Part of a small language model's weights.
Size: 16 layers, width 128, 4 heads of 32, MLP 512 SwiGLU, vocabulary 1263.
Architecture: rotary positions, normalized queries and keys, some layers without attention, exclusive self-attention, capped logits.
Training: a variant of Adam for these matrices, 6669 steps.
Each number is 200 + 30 x the weight over the matrix's rms, rounded and kept within 0 to 999. Layers, rows and columns count from 0.

# layer 3 attention value, 128x128, rms 0.0811, rows 19-41, columns 0-63
165,204,193,225,304,189,193,218,174,213,169,159,228,232,255,187,156,231,143,180,180,177,179,229,247,245,215,206,164,162,245,225,180,182,200,180,221,166,189,195,199,203,140,215,200,198,218,194,165,200,169,239,189,216,219,219,215,176,192,225,210,178,196,177
197,244,198,239,188,197,205,229,174,267,196,183,179,226,226,186,162,232,171,193,224,194,226,182,228,174,223,170,128,225,190,220,221,210,192,180,195,247,192,225,175,184,201,198,183,211,196,153,239,221,234,219,187,227,174,222,197,194,181,252,227,198,197,226
241,175,196,168,215,195,206,200,189,207,229,182,209,218,204,212,180,201,166,207,150,211,201,225,176,208,200,218,152,262,249,206,180,215,192,181,220,169,226,248,203,196,213,217,173,222,170,227,195,193,183,192,219,224,224,205,200,118,199,217,168,205,214,220
212,246,175,175,239,213,235,195,197,158,169,201,223,196,191,160,252,165,208,161,136,276,165,188,204,233,187,160,223,209,178,192,180,181,222,198,176,190,183,202,219,192,187,200,199,200,197,202,218,180,172,227,194,118,204,237,200,253,197,208,203,222,244,248
201,213,200,221,216,172,199,181,200,198,206,174,215,134,196,201,219,219,213,224,253,186,236,190,201,173,175,271,201,136,203,207,221,259,234,197,192,208,180,190,172,224,227,201,228,169,214,174,163,233,233,201,219,201,197,191,196,187,167,201,253,179,181,214
217,202,226,145,189,203,212,209,205,172,188,179,210,177,157,217,215,208,140,183,245,226,230,217,210,216,224,227,223,211,179,202,134,165,166,209,199,230,182,164,228,225,166,186,193,203,133,183,144,178,126,215,209,210,225,205,146,229,240,114,255,242,195,162
192,206,224,205,220,194,199,206,181,197,160,180,228,166,173,179,205,147,182,222,229,143,190,203,179,215,180,209,201,165,180,205,214,214,206,173,192,155,186,220,208,213,247,247,238,199,199,229,181,189,205,197,176,164,205,211,207,259,254,186,243,196,180,224
172,214,189,222,181,185,192,204,194,182,202,190,225,187,178,201,181,190,164,215,218,138,155,175,198,171,180,206,171,223,186,196,241,275,218,278,178,193,205,160,236,196,201,260,215,213,246,233,211,243,219,213,152,211,199,200,202,199,205,212,221,186,201,180
247,177,224,273,293,196,217,204,165,211,225,143,201,194,149,182,187,189,196,165,242,217,138,228,154,209,189,288,202,170,194,218,172,270,190,196,210,220,191,227,217,192,258,159,232,188,251,205,195,217,236,202,166,246,219,205,153,195,230,153,229,165,227,185
178,151,180,184,149,231,211,237,157,215,207,211,174,233,198,139,263,223,189,222,226,275,198,165,172,198,189,235,192,158,131,196,205,239,192,209,235,220,174,98,201,182,253,232,237,158,218,210,243,172,227,176,211,205,184,217,182,241,219,203,226,161,242,198
199,144,169,221,213,202,221,186,198,181,185,226,183,277,128,184,222,201,160,225,207,248,219,205,221,210,237,161,211,209,212,215,224,175,201,240,186,237,196,164,221,201,197,180,214,187,167,249,165,182,194,193,203,201,198,219,131,189,168,218,261,195,241,259
225,170,214,200,231,186,195,252,206,198,162,152,236,195,248,213,167,169,207,172,241,185,220,173,204,194,165,203,177,147,165,207,149,246,187,203,216,194,209,198,178,202,211,193,165,184,238,213,212,151,210,237,203,192,210,215,214,185,218,171,240,161,210,255
234,214,210,251,200,165,164,167,200,194,199,206,235,166,156,173,168,196,191,175,250,169,165,188,193,236,226,271,239,207,224,190,155,184,183,195,248,159,194,199,213,196,172,172,214,213,188,226,184,211,222,184,173,186,166,212,229,259,255,197,175,243,235,156
168,237,167,203,163,179,195,149,234,217,180,163,230,210,249,224,199,184,207,226,236,202,195,226,237,212,276,133,177,216,228,220,186,184,189,246,211,209,195,170,215,187,215,167,224,185,190,250,135,161,165,212,220,186,239,171,215,234,159,192,220,211,172,216
223,207,212,274,197,178,206,166,167,154,248,138,181,207,145,160,207,172,214,166,179,227,183,207,178,219,215,247,219,179,194,178,221,214,164,155,196,188,191,185,162,186,215,212,209,178,206,198,216,202,188,192,177,243,203,200,211,199,190,184,173,186,258,177
211,194,166,205,165,240,207,223,249,187,161,185,161,201,192,215,203,132,244,192,190,164,175,201,228,222,203,255,177,241,181,190,164,166,221,204,205,192,188,198,170,185,136,218,247,191,195,234,248,231,155,226,164,179,202,240,185,213,262,246,247,211,168,163
233,230,257,212,129,189,225,208,167,194,185,228,213,190,162,213,249,218,258,226,210,246,207,146,165,178,245,186,160,171,227,207,162,189,219,157,206,181,199,224,219,193,221,211,167,231,225,203,228,255,176,154,215,200,200,204,229,169,200,172,189,175,191,209
211,206,207,226,205,212,184,141,190,149,255,194,225,206,148,211,184,217,236,217,194,238,225,223,219,200,202,207,185,262,193,219,195,217,146,179,199,142,202,223,190,240,216,199,184,226,209,176,207,246,172,242,182,217,166,213,165,244,188,183,234,166,216,143
224,206,231,231,216,196,224,166,192,202,169,240,198,227,224,178,196,228,174,116,221,162,186,238,232,174,230,214,190,214,224,195,223,205,219,188,200,206,209,213,208,209,213,195,212,159,199,215,231,187,237,214,223,197,173,200,172,181,231,172,242,214,151,184
179,185,205,198,158,210,146,232,171,195,206,231,213,184,244,267,182,148,235,201,198,236,229,224,191,235,160,222,249,235,185,201,175,238,201,191,204,240,196,277,217,210,195,189,176,184,186,225,187,187,195,187,211,170,224,190,177,170,168,176,194,175,152,208
182,175,148,195,162,225,173,163,200,210,212,193,209,210,150,220,181,218,191,208,199,218,204,159,223,207,196,160,232,207,225,185,245,188,225,250,190,184,207,180,211,187,185,153,220,159,248,213,177,181,215,189,194,180,211,163,208,175,172,216,189,199,230,170
211,151,218,190,245,199,199,231,168,227,190,230,185,224,144,193,191,166,208,236,225,189,226,200,169,208,195,179,179,199,193,219,184,225,216,257,199,172,196,202,218,226,163,201,219,230,198,192,184,191,174,219,182,204,171,187,207,187,189,200,225,149,154,254
165,195,189,146,218,181,203,226,146,192,207,198,206,178,176,217,237,285,195,205,181,212,210,254,213,148,191,202,153,174,192,190,249,169,291,252,185,195,205,228,194,215,170,181,238,280,155,216,235,169,224,225,242,240,215,174,161,193,178,164,192,185,259,251
# layer 3 attention output (transposed), 128x128, rms 0.0806, rows 19-40, columns 0-63
197,174,222,230,238,112,163,219,210,190,169,102,248,213,238,197,173,240,213,232,152,179,139,183,248,236,193,198,152,165,224,229,168,209,233,175,243,225,183,192,218,147,172,199,170,181,168,196,206,204,216,231,160,175,172,163,182,216,137,225,183,249,202,230
194,174,166,199,156,223,173,171,172,216,213,180,204,242,188,179,169,212,237,208,255,211,213,200,233,127,232,179,177,253,180,247,204,181,192,227,204,266,161,197,176,187,246,212,187,182,204,203,219,182,191,261,227,235,184,191,199,190,191,272,271,158,176,217
167,199,233,200,183,209,211,215,162,229,180,148,226,215,189,189,185,153,232,192,180,174,210,205,172,200,221,213,166,214,207,236,192,187,188,219,211,257,218,226,237,193,186,137,228,165,184,224,186,194,159,172,193,199,225,234,205,181,223,248,143,173,173,197
159,240,163,218,228,152,243,217,192,182,184,194,191,221,180,192,261,205,184,236,143,220,160,196,180,242,192,183,163,190,186,211,170,135,245,224,139,186,176,218,172,181,227,234,169,191,222,224,213,208,227,217,241,174,247,229,179,200,197,232,216,213,180,273
198,213,206,172,230,205,161,206,226,211,213,141,231,236,231,212,200,213,197,213,181,196,168,136,181,123,189,212,192,208,197,236,250,219,193,162,204,182,233,157,209,280,213,174,188,200,240,207,210,204,251,175,188,213,184,215,188,120,233,204,233,211,198,158
238,185,230,242,232,179,202,253,125,196,209,237,253,222,218,202,198,215,194,203,149,205,202,165,174,165,180,237,226,124,218,143,160,231,178,184,231,186,196,187,209,240,217,237,140,191,113,178,206,212,236,191,225,173,154,167,233,205,165,198,207,279,233,172
231,171,176,232,215,205,220,196,209,170,209,178,192,178,162,209,234,190,243,214,219,217,245,165,175,240,177,223,247,133,185,163,228,222,194,190,206,136,218,167,216,247,179,196,167,213,159,168,210,189,219,203,227,204,162,215,181,209,201,143,178,219,218,217
185,169,209,160,193,215,199,189,205,226,249,169,168,143,210,226,203,210,194,194,258,219,215,144,208,191,181,196,183,170,205,207,260,256,212,209,226,125,168,195,277,222,219,193,212,193,178,199,214,195,188,192,163,196,180,189,160,227,150,194,170,177,180,232
189,167,214,186,224,221,244,216,195,244,220,136,193,197,232,254,214,186,172,147,205,279,135,174,168,207,226,193,185,163,176,193,229,170,179,160,181,184,206,193,200,235,259,218,170,196,208,219,151,183,242,229,171,238,227,208,177,219,212,168,203,230,213,175
143,212,229,194,176,148,226,186,172,218,233,241,170,231,204,256,232,192,150,201,194,251,133,187,204,167,245,209,165,145,152,120,226,175,197,193,233,180,142,141,235,210,254,249,190,217,180,244,196,206,185,205,269,214,166,248,193,187,164,175,227,209,200,240
158,213,206,220,205,182,226,241,217,152,164,268,203,261,196,242,181,179,199,138,158,231,252,184,204,179,265,175,151,212,174,218,202,161,168,235,209,228,176,181,303,219,156,202,173,183,170,267,200,184,243,210,200,170,223,199,207,176,189,236,175,179,208,267
184,153,193,224,203,239,198,208,158,240,234,165,248,265,210,173,209,235,207,225,185,164,166,128,247,164,194,195,188,191,164,135,186,252,241,183,201,186,221,191,143,200,187,209,172,216,180,207,181,217,212,209,158,199,188,204,198,209,198,232,233,217,220,178
221,180,233,173,240,209,125,240,223,171,199,178,213,217,211,189,189,161,191,216,228,196,204,178,156,261,195,216,209,182,208,123,189,203,208,204,195,191,235,176,200,201,229,220,241,210,223,171,131,213,191,215,161,210,201,167,199,223,144,174,180,212,212,147
156,191,210,196,162,161,221,220,220,184,160,147,251,207,225,205,206,188,194,195,230,228,166,188,243,220,262,221,163,214,262,262,147,180,187,176,222,207,132,141,207,191,210,220,239,168,177,219,237,195,179,248,211,167,254,185,180,188,166,184,231,206,189,213
253,200,176,168,174,174,225,251,181,231,187,235,199,163,191,259,180,195,145,188,185,191,181,211,281,205,208,169,180,196,150,135,215,262,160,171,206,193,184,184,199,217,198,223,199,164,180,231,175,212,189,198,239,197,201,189,203,191,203,206,237,207,234,195
287,208,243,200,231,132,249,187,200,199,196,136,193,159,223,253,249,158,185,215,256,155,199,157,208,179,184,214,185,192,216,206,192,192,222,229,173,185,202,196,156,247,195,170,178,204,232,221,206,183,199,204,222,205,113,248,202,185,250,231,239,237,238,217
255,218,183,203,214,159,205,204,177,206,186,203,152,226,168,203,263,192,204,164,240,195,220,198,192,191,159,198,244,217,204,204,242,196,195,210,196,150,170,211,239,227,222,182,200,156,155,227,202,172,157,129,209,218,179,150,176,197,214,166,218,195,130,209
214,192,174,238,191,183,186,230,203,205,119,231,173,218,221,216,178,147,229,189,181,230,154,185,232,210,172,194,218,190,163,171,210,221,211,207,249,164,225,153,144,228,162,202,191,225,197,193,189,256,206,208,240,245,185,190,267,192,179,222,238,267,196,141
181,199,212,186,206,198,227,149,197,198,189,174,211,166,216,183,217,213,213,189,186,187,200,212,190,189,201,217,189,216,251,249,187,191,230,234,168,203,135,200,209,206,195,160,205,190,202,198,209,214,198,189,208,175,164,160,167,174,225,166,229,227,158,177
153,206,172,216,210,272,185,183,156,196,209,234,176,174,170,159,174,212,185,229,230,224,229,199,186,207,235,214,201,271,204,176,172,159,197,187,213,221,223,186,213,193,231,216,254,209,210,181,205,174,213,204,185,174,153,248,211,210,179,193,250,182,168,223
172,224,169,196,194,167,208,220,218,197,166,202,165,213,203,209,166,168,187,247,203,182,204,180,173,244,202,186,143,192,199,222,201,208,231,211,214,207,226,192,195,191,179,191,154,192,222,194,229,207,211,226,210,202,286,222,233,238,171,205,202,155,218,211
165,218,182,236,210,184,188,170,179,167,198,165,216,213,224,198,224,235,205,187,151,238,182,219,244,229,174,152,256,186,191,174,228,213,168,154,212,250,189,189,265,181,243,195,185,219,246,178,204,223,196,175,185,184,200,185,219,214,199,202,158,222,216,246
# layer 3 attention query, 128x128, rms 0.0742, rows 32-63, columns 0-63
263,205,256,206,100,153,125,222,234,235,209,194,227,155,260,221,221,197,242,219,225,190,214,158,196,134,242,244,187,236,216,141,217,267,221,194,169,134,168,193,228,193,162,143,139,193,192,179,228,185,213,191,228,228,207,228,198,154,210,214,178,160,203,170
245,245,290,200,174,181,184,220,219,165,158,135,201,139,172,235,170,282,224,183,203,106,216,138,188,125,196,147,246,204,225,212,163,127,175,136,178,192,114,310,115,163,226,209,251,162,124,292,230,135,158,117,212,198,230,187,184,202,161,157,207,250,271,174
233,175,264,227,222,246,245,178,192,223,144,180,187,134,190,154,180,214,188,170,195,151,155,195,166,209,206,231,194,160,203,247,240,187,169,165,135,160,132,236,136,155,195,225,235,176,136,265,197,143,188,177,170,161,213,196,167,159,188,175,178,302,273,249
154,174,169,178,265,224,140,215,179,202,239,117,178,213,220,222,230,261,161,196,174,167,207,182,250,236,171,152,210,167,204,175,169,161,195,201,249,252,230,217,167,220,233,259,200,209,205,244,189,184,192,181,216,188,179,163,236,216,213,213,140,214,250,213
270,205,256,195,164,218,260,217,259,188,155,214,143,150,203,192,198,211,217,181,164,144,184,144,173,178,198,259,226,223,188,297,216,207,189,187,170,181,130,262,167,142,95,165,192,137,148,253,226,161,171,155,211,190,290,220,169,151,205,138,181,224,202,163
171,211,249,234,198,185,275,165,204,162,157,212,152,239,156,187,172,185,210,210,188,195,208,230,170,204,205,209,209,197,205,318,178,155,176,245,186,227,165,212,142,158,217,207,251,211,206,201,190,168,172,236,203,176,258,253,172,214,183,209,203,246,211,204
204,234,258,222,178,249,319,207,260,155,136,194,135,157,225,210,164,187,241,206,135,169,187,190,127,173,245,240,219,172,215,362,194,205,203,210,147,160,98,214,139,155,142,146,233,206,158,197,217,158,177,196,194,144,261,249,124,180,189,162,178,279,165,163
195,235,199,197,195,201,183,212,189,188,202,173,228,187,211,215,192,202,196,226,188,209,212,200,194,191,164,179,191,159,205,210,156,201,215,202,171,188,191,216,177,196,223,237,230,183,209,222,191,180,207,193,176,192,203,218,210,182,212,217,173,240,220,197
180,230,205,196,171,189,226,227,226,201,161,209,211,211,229,196,177,196,218,217,182,212,198,206,191,211,175,185,235,168,191,267,204,177,179,228,191,204,183,221,177,178,222,223,209,206,210,184,207,197,226,223,214,208,239,249,204,180,199,164,205,228,192,189
178,201,128,180,215,124,84,198,165,232,233,184,258,242,213,227,216,205,168,208,240,242,241,217,271,228,155,162,195,186,169,94,198,206,218,219,243,250,303,156,242,270,225,255,145,196,251,189,170,242,258,212,187,252,145,193,255,221,193,245,199,134,229,238
241,219,255,217,195,255,194,184,199,185,217,211,173,155,188,217,205,178,194,154,181,144,186,169,227,168,213,248,195,183,203,202,204,207,207,200,202,206,181,194,191,187,176,201,235,229,189,219,214,162,198,190,192,172,201,147,217,205,201,187,168,281,236,197
209,260,264,219,154,256,345,227,281,144,151,208,146,144,201,185,145,195,244,232,132,198,152,183,121,164,237,230,231,208,223,368,193,196,188,201,122,179,75,248,109,96,193,133,235,208,177,178,207,140,186,237,212,135,278,284,96,188,174,140,180,262,166,166
182,212,206,197,222,177,195,210,162,184,215,249,219,206,218,173,211,218,186,220,212,239,182,191,164,234,208,229,190,218,221,195,190,163,117,199,200,217,183,219,207,185,188,218,163,181,188,222,209,231,206,208,163,188,218,235,164,171,263,184,232,174,176,190
238,214,200,202,201,187,208,259,219,199,202,189,222,241,198,207,186,206,205,168,225,273,199,212,178,207,200,218,210,167,184,226,222,207,188,212,188,184,186,195,196,182,210,192,204,197,250,197,208,215,232,189,172,218,185,196,199,189,158,213,194,183,189,171
196,146,241,217,186,220,165,187,157,144,246,200,158,204,274,231,178,212,196,136,182,172,162,213,188,210,159,213,219,176,234,211,222,204,144,242,263,165,213,211,216,200,190,194,236,186,174,198,157,174,145,209,191,189,199,189,228,212,184,220,165,257,215,177
189,234,203,180,190,233,202,222,213,221,144,210,246,182,203,193,199,182,135,253,194,229,180,150,213,185,219,163,158,161,202,158,200,251,234,204,194,210,228,177,184,141,242,232,232,188,202,179,230,211,237,175,146,214,183,186,219,178,196,217,173,194,218,217
199,210,184,208,198,237,179,197,182,194,227,166,196,176,180,155,211,207,222,236,175,205,199,198,212,224,231,221,189,189,218,193,207,199,240,208,193,247,179,197,245,219,220,200,201,230,174,156,237,184,183,250,188,170,206,203,234,204,189,222,180,204,161,190
153,236,203,205,160,219,206,194,164,197,189,192,210,163,237,235,206,218,221,195,207,225,181,182,174,189,211,210,211,221,208,204,186,177,186,198,202,214,204,155,182,178,224,226,188,206,179,172,230,215,221,218,180,181,181,203,186,225,190,173,200,208,191,234
190,219,211,235,190,213,183,178,209,166,217,232,210,185,221,215,254,179,188,220,219,205,197,166,209,191,205,225,194,201,198,174,168,188,213,215,189,216,226,225,266,197,186,206,225,199,252,239,221,184,190,242,191,179,197,189,233,191,208,204,232,191,214,198
217,191,232,216,207,184,198,183,187,153,239,188,163,200,181,210,192,229,211,209,191,170,145,216,162,175,216,212,201,209,220,208,185,209,203,208,202,176,187,184,212,192,224,164,194,189,184,200,200,173,176,217,240,185,213,219,165,220,186,236,190,207,164,162
165,187,201,213,207,198,193,188,242,202,212,165,211,227,208,195,176,210,192,195,185,237,215,231,184,183,221,190,222,212,234,232,207,174,189,209,182,215,192,203,178,224,209,213,170,227,197,235,201,220,215,184,187,171,178,212,159,202,233,187,199,188,180,254
164,259,188,199,181,227,225,243,199,213,182,176,267,217,179,181,174,195,206,238,272,249,197,185,209,188,214,139,236,209,203,211,156,196,176,204,204,195,205,217,154,186,232,247,228,189,213,182,211,207,212,160,168,217,202,206,203,161,209,197,201,160,212,203
164,200,194,162,202,202,205,222,240,265,151,211,238,196,203,165,144,178,194,229,257,233,206,174,206,174,235,153,215,219,185,179,168,222,199,193,216,217,210,173,140,169,220,205,167,216,150,182,199,215,220,165,195,215,204,225,162,185,241,181,244,176,203,210
187,201,160,190,222,187,206,223,252,222,196,215,207,211,161,200,201,167,194,199,229,201,205,222,187,162,176,221,186,235,140,199,195,184,201,185,201,208,171,177,164,197,211,196,185,172,229,215,201,212,234,195,216,244,213,212,186,160,202,196,202,151,208,196
230,240,178,202,144,175,212,220,230,182,201,252,194,186,168,224,208,204,210,255,211,189,202,188,196,194,207,210,216,217,220,222,191,184,217,217,193,194,197,200,191,191,175,181,169,227,241,213,165,186,228,240,236,208,263,213,210,222,191,199,218,174,203,183
215,224,202,197,179,205,226,190,208,211,173,214,230,196,211,179,214,201,184,246,214,235,208,195,188,193,240,168,184,211,229,194,174,197,156,192,182,219,192,169,187,188,242,186,201,181,190,170,229,237,236,234,165,174,203,230,198,225,247,168,202,174,158,243
183,208,195,200,240,180,231,186,271,224,192,184,203,213,195,207,196,188,186,199,193,229,222,236,171,140,213,199,215,223,155,188,171,203,212,196,160,277,201,154,194,219,248,172,194,225,225,222,227,223,228,178,216,184,159,216,133,224,229,173,209,198,200,204
215,234,203,201,185,181,211,214,257,192,179,161,199,230,156,184,182,184,161,260,228,240,193,208,202,182,216,134,189,165,203,187,181,213,231,198,162,220,205,182,175,175,285,162,202,189,216,189,230,225,199,211,208,173,168,210,177,237,205,202,193,177,167,199
184,237,206,201,203,177,223,204,164,225,151,225,202,169,225,165,227,203,184,197,209,217,168,231,172,199,232,229,217,253,215,212,201,199,198,237,181,211,196,177,188,202,175,223,173,207,162,146,221,190,216,209,170,230,212,230,165,198,224,186,157,196,180,233
181,227,181,223,182,195,196,210,149,184,209,183,189,185,233,205,205,205,213,210,194,205,185,232,169,225,231,207,212,176,236,201,186,202,201,247,199,188,197,160,174,216,175,205,198,187,164,182,207,143,163,222,170,213,201,188,158,221,210,202,154,217,208,201
242,131,192,216,200,207,174,216,192,190,200,232,184,178,250,216,190,151,185,159,169,157,185,189,177,220,172,250,205,190,169,183,196,220,151,223,237,238,209,186,217,169,157,196,195,217,189,213,159,183,205,178,197,195,220,234,209,195,184,219,194,236,207,198
166,205,182,215,199,218,199,199,201,265,151,181,247,182,151,185,213,181,218,225,267,230,232,170,231,196,215,169,190,229,166,208,179,186,237,167,179,228,205,207,201,198,188,224,203,210,181,203,210,241,187,197,186,224,180,176,195,189,240,183,229,164,199,245
# layer 3 attention key, 128x128, rms 0.0739, rows 32-63, columns 0-63
137,201,128,127,176,201,222,200,198,195,118,288,218,273,152,217,276,133,188,180,152,214,191,258,188,222,122,237,262,176,203,195,204,160,194,237,280,217,276,167,202,224,134,236,261,256,262,139,154,202,219,233,149,215,187,166,289,185,240,209,146,187,115,207
177,140,236,183,196,193,235,177,223,234,166,163,240,233,183,174,176,208,164,209,219,211,224,154,235,183,239,154,168,216,191,165,199,232,203,203,217,207,224,146,241,139,251,209,175,167,220,203,161,214,226,217,197,181,216,227,160,137,158,215,220,171,157,190
196,238,251,246,154,231,218,180,210,188,197,185,194,164,189,143,160,247,198,237,286,242,186,141,158,200,251,188,195,160,228,259,203,228,161,200,135,139,110,244,240,184,224,160,220,163,161,155,198,229,218,203,208,166,152,202,137,211,172,191,203,240,199,193
230,169,211,192,222,246,115,176,145,234,264,175,170,144,234,174,220,200,182,179,197,190,212,271,204,212,172,222,200,223,194,200,190,193,240,177,156,196,221,192,201,242,197,150,160,204,155,203,187,179,223,144,223,175,225,186,258,183,220,161,165,225,247,212
228,234,252,234,184,228,210,206,287,221,204,138,214,187,203,157,146,244,204,225,252,198,192,147,197,213,274,189,172,204,237,254,218,236,172,196,142,173,104,224,212,164,242,200,205,185,156,199,228,227,211,201,192,173,191,164,149,184,185,180,226,224,223,196
167,218,202,210,191,225,185,200,198,153,169,194,194,180,203,147,140,229,181,223,275,220,200,168,160,191,212,192,229,206,229,245,203,184,145,228,197,212,154,221,245,202,218,206,194,210,210,195,189,205,169,234,170,170,136,211,183,209,141,203,180,192,221,194
177,219,206,228,187,247,194,212,222,179,231,147,218,153,193,119,109,256,175,209,267,203,194,161,203,192,254,196,231,240,256,270,226,217,130,209,146,160,102,212,251,180,274,170,193,202,169,202,169,212,197,248,174,163,151,191,167,196,151,215,207,235,216,197
189,186,187,207,205,201,168,175,159,206,221,208,198,201,196,198,197,236,200,214,193,176,211,255,210,208,178,174,215,230,186,153,193,169,218,243,219,209,263,180,227,236,212,188,187,233,189,187,185,190,225,230,220,228,202,185,213,191,222,206,189,224,208,219
170,217,196,225,203,217,191,183,179,171,187,199,222,200,191,176,156,208,169,219,235,217,213,194,180,201,217,161,192,208,214,201,190,181,180,235,199,198,189,198,230,213,239,182,204,223,189,192,184,212,214,248,189,201,183,225,173,188,196,205,181,219,195,215
186,168,183,145,234,151,209,192,148,242,186,249,195,238,163,256,259,213,215,178,146,197,200,252,210,214,177,197,189,209,157,116,169,155,272,177,256,229,300,188,201,253,159,237,206,214,264,189,240,185,203,174,230,243,210,208,225,204,243,200,171,192,198,207
234,190,222,193,198,204,215,253,244,208,216,189,193,151,240,188,202,148,197,200,204,161,205,199,213,218,202,250,208,198,217,267,232,264,196,163,158,194,144,234,166,159,141,204,207,165,172,215,193,167,192,170,189,171,212,199,195,238,195,196,220,207,217,190
196,217,208,261,177,280,187,207,247,168,180,167,256,148,229,176,103,210,159,247,269,205,197,166,190,161,259,194,202,222,223,288,193,227,131,220,148,165,64,207,188,142,253,149,209,239,188,196,196,195,198,269,207,162,178,232,155,165,161,207,156,226,226,214
210,200,183,183,182,227,261,194,187,195,180,208,225,225,181,224,191,159,230,230,175,185,202,219,183,164,203,244,213,189,208,199,220,243,174,238,205,198,216,193,178,188,205,173,204,221,164,182,156,193,177,193,187,216,237,243,231,152,218,185,216,177,181,182
184,226,212,214,226,187,236,215,206,257,176,240,192,189,235,175,224,232,134,232,228,181,234,161,217,228,250,168,194,173,163,219,192,228,200,208,219,233,203,185,204,198,214,210,190,185,235,211,190,194,205,223,147,176,217,158,142,247,181,209,168,197,182,269
216,142,210,203,235,249,166,159,220,168,175,182,224,159,179,187,153,225,219,161,200,189,185,224,188,191,146,203,178,210,217,127,288,215,213,208,188,199,189,230,228,256,220,215,242,235,192,220,192,193,172,197,189,167,169,162,222,215,195,188,220,249,228,226
204,182,213,216,219,180,236,192,216,237,208,185,211,211,223,219,285,161,233,190,183,236,206,166,186,237,204,200,189,134,219,222,173,168,247,175,212,189,172,194,153,133,190,177,192,160,159,149,225,207,221,157,170,212,290,245,248,201,228,170,159,224,126,204
229,164,201,211,179,202,227,180,184,155,207,273,143,193,206,226,245,114,210,189,132,166,190,183,172,181,168,210,196,172,176,224,162,198,180,201,220,143,162,159,170,165,211,201,204,203,204,173,204,145,205,144,253,232,234,181,225,203,186,208,179,187,229,186
216,177,159,194,231,165,211,200,199,188,222,180,201,202,223,238,176,218,190,149,182,215,204,231,185,232,231,258,223,237,247,199,192,215,193,222,208,222,168,178,240,211,212,231,239,215,253,173,235,200,156,240,204,207,179,173,193,199,233,217,230,215,171,185
226,207,215,208,207,178,251,216,237,165,222,240,187,206,216,202,224,164,213,206,191,192,237,224,158,192,179,223,184,168,206,177,236,237,236,236,222,169,196,205,198,177,145,206,148,204,140,173,133,210,239,206,196,211,222,219,218,184,179,155,150,179,186,196
227,164,178,234,228,260,137,180,202,157,222,212,224,213,227,198,170,198,188,198,244,218,199,190,208,173,202,210,202,194,205,172,223,219,159,239,227,181,211,174,217,190,180,225,217,196,187,215,164,253,177,201,204,174,147,188,194,175,177,205,217,198,236,214
207,194,171,132,177,169,214,194,180,225,216,188,217,183,155,186,195,204,236,172,184,210,182,182,201,207,236,232,181,202,202,168,221,188,184,140,212,194,202,181,175,237,247,168,208,226,196,202,185,163,222,193,247,238,168,174,207,200,220,217,177,172,172,171
236,209,260,178,189,166,202,171,235,207,212,218,157,196,212,248,216,190,205,206,184,209,201,153,208,166,188,190,190,174,200,211,238,207,228,180,228,209,243,156,168,166,260,226,184,204,235,154,216,193,226,222,240,208,208,169,187,221,216,211,191,178,149,197
177,225,211,182,190,199,179,195,167,219,171,190,203,199,192,231,215,177,211,191,203,221,180,156,210,187,208,187,186,197,173,261,184,195,196,190,202,218,224,205,178,181,234,191,242,173,204,208,230,217,193,174,218,226,204,217,194,192,245,197,192,193,167,158
204,259,167,232,202,219,189,199,214,263,175,158,203,229,222,199,211,198,227,197,226,208,213,168,237,217,196,140,217,203,217,228,184,250,202,179,204,233,238,186,193,218,160,231,182,187,226,160,217,222,200,239,184,203,189,183,169,188,234,237,178,217,188,201
255,258,200,214,202,181,187,217,226,167,177,264,174,183,212,210,191,226,168,197,228,210,217,167,207,190,271,195,185,200,193,175,206,202,183,220,189,227,227,192,179,157,147,209,178,209,186,193,188,217,160,234,202,168,161,189,151,179,178,174,194,188,192,207
184,239,164,197,188,157,213,247,194,198,234,187,214,206,180,210,198,158,235,180,224,220,205,146,185,210,225,255,187,197,207,195,174,189,177,189,231,200,224,169,187,169,224,144,199,158,171,168,193,200,188,240,212,237,222,210,198,204,218,181,208,194,158,146
171,216,132,174,159,169,204,271,170,246,264,132,257,220,256,180,214,162,182,227,190,196,204,165,239,229,251,200,209,183,155,253,170,201,164,203,218,183,206,216,179,252,173,200,183,165,231,276,202,233,209,203,210,246,194,204,214,193,230,214,191,191,231,160
193,226,189,204,237,200,172,243,228,203,249,230,234,189,247,179,234,168,185,187,216,248,199,138,200,170,240,190,216,164,170,211,178,201,181,162,244,189,217,187,170,134,199,165,194,153,175,215,187,201,208,194,200,219,230,225,194,211,181,180,237,180,175,177
179,204,176,227,138,200,187,168,179,222,226,175,201,214,162,234,231,151,187,215,157,222,208,162,165,193,230,197,186,185,201,212,149,177,203,188,186,169,154,181,242,218,196,230,229,197,252,177,239,156,189,212,159,208,176,241,191,187,255,210,199,224,187,155
219,184,189,207,171,212,174,201,228,183,246,183,216,203,180,217,219,216,219,151,158,191,200,148,198,146,197,238,205,202,178,182,226,231,235,187,219,190,149,185,206,188,193,225,221,219,243,211,206,190,165,212,208,197,198,200,225,204,170,207,195,234,218,226
210,174,228,217,166,210,193,187,198,213,113,185,228,171,191,195,178,187,199,207,189,171,191,169,221,237,200,198,166,192,146,233,229,244,200,229,196,194,216,208,186,231,155,230,196,220,176,226,206,206,191,184,193,182,198,176,168,201,201,192,156,248,224,205
190,256,200,190,181,156,218,185,206,232,217,211,159,179,179,201,243,186,210,185,173,222,184,204,166,199,169,188,202,181,177,237,188,171,207,150,207,207,190,158,185,183,213,206,168,198,200,156,236,154,265,218,197,244,230,192,202,198,246,210,175,160,176,179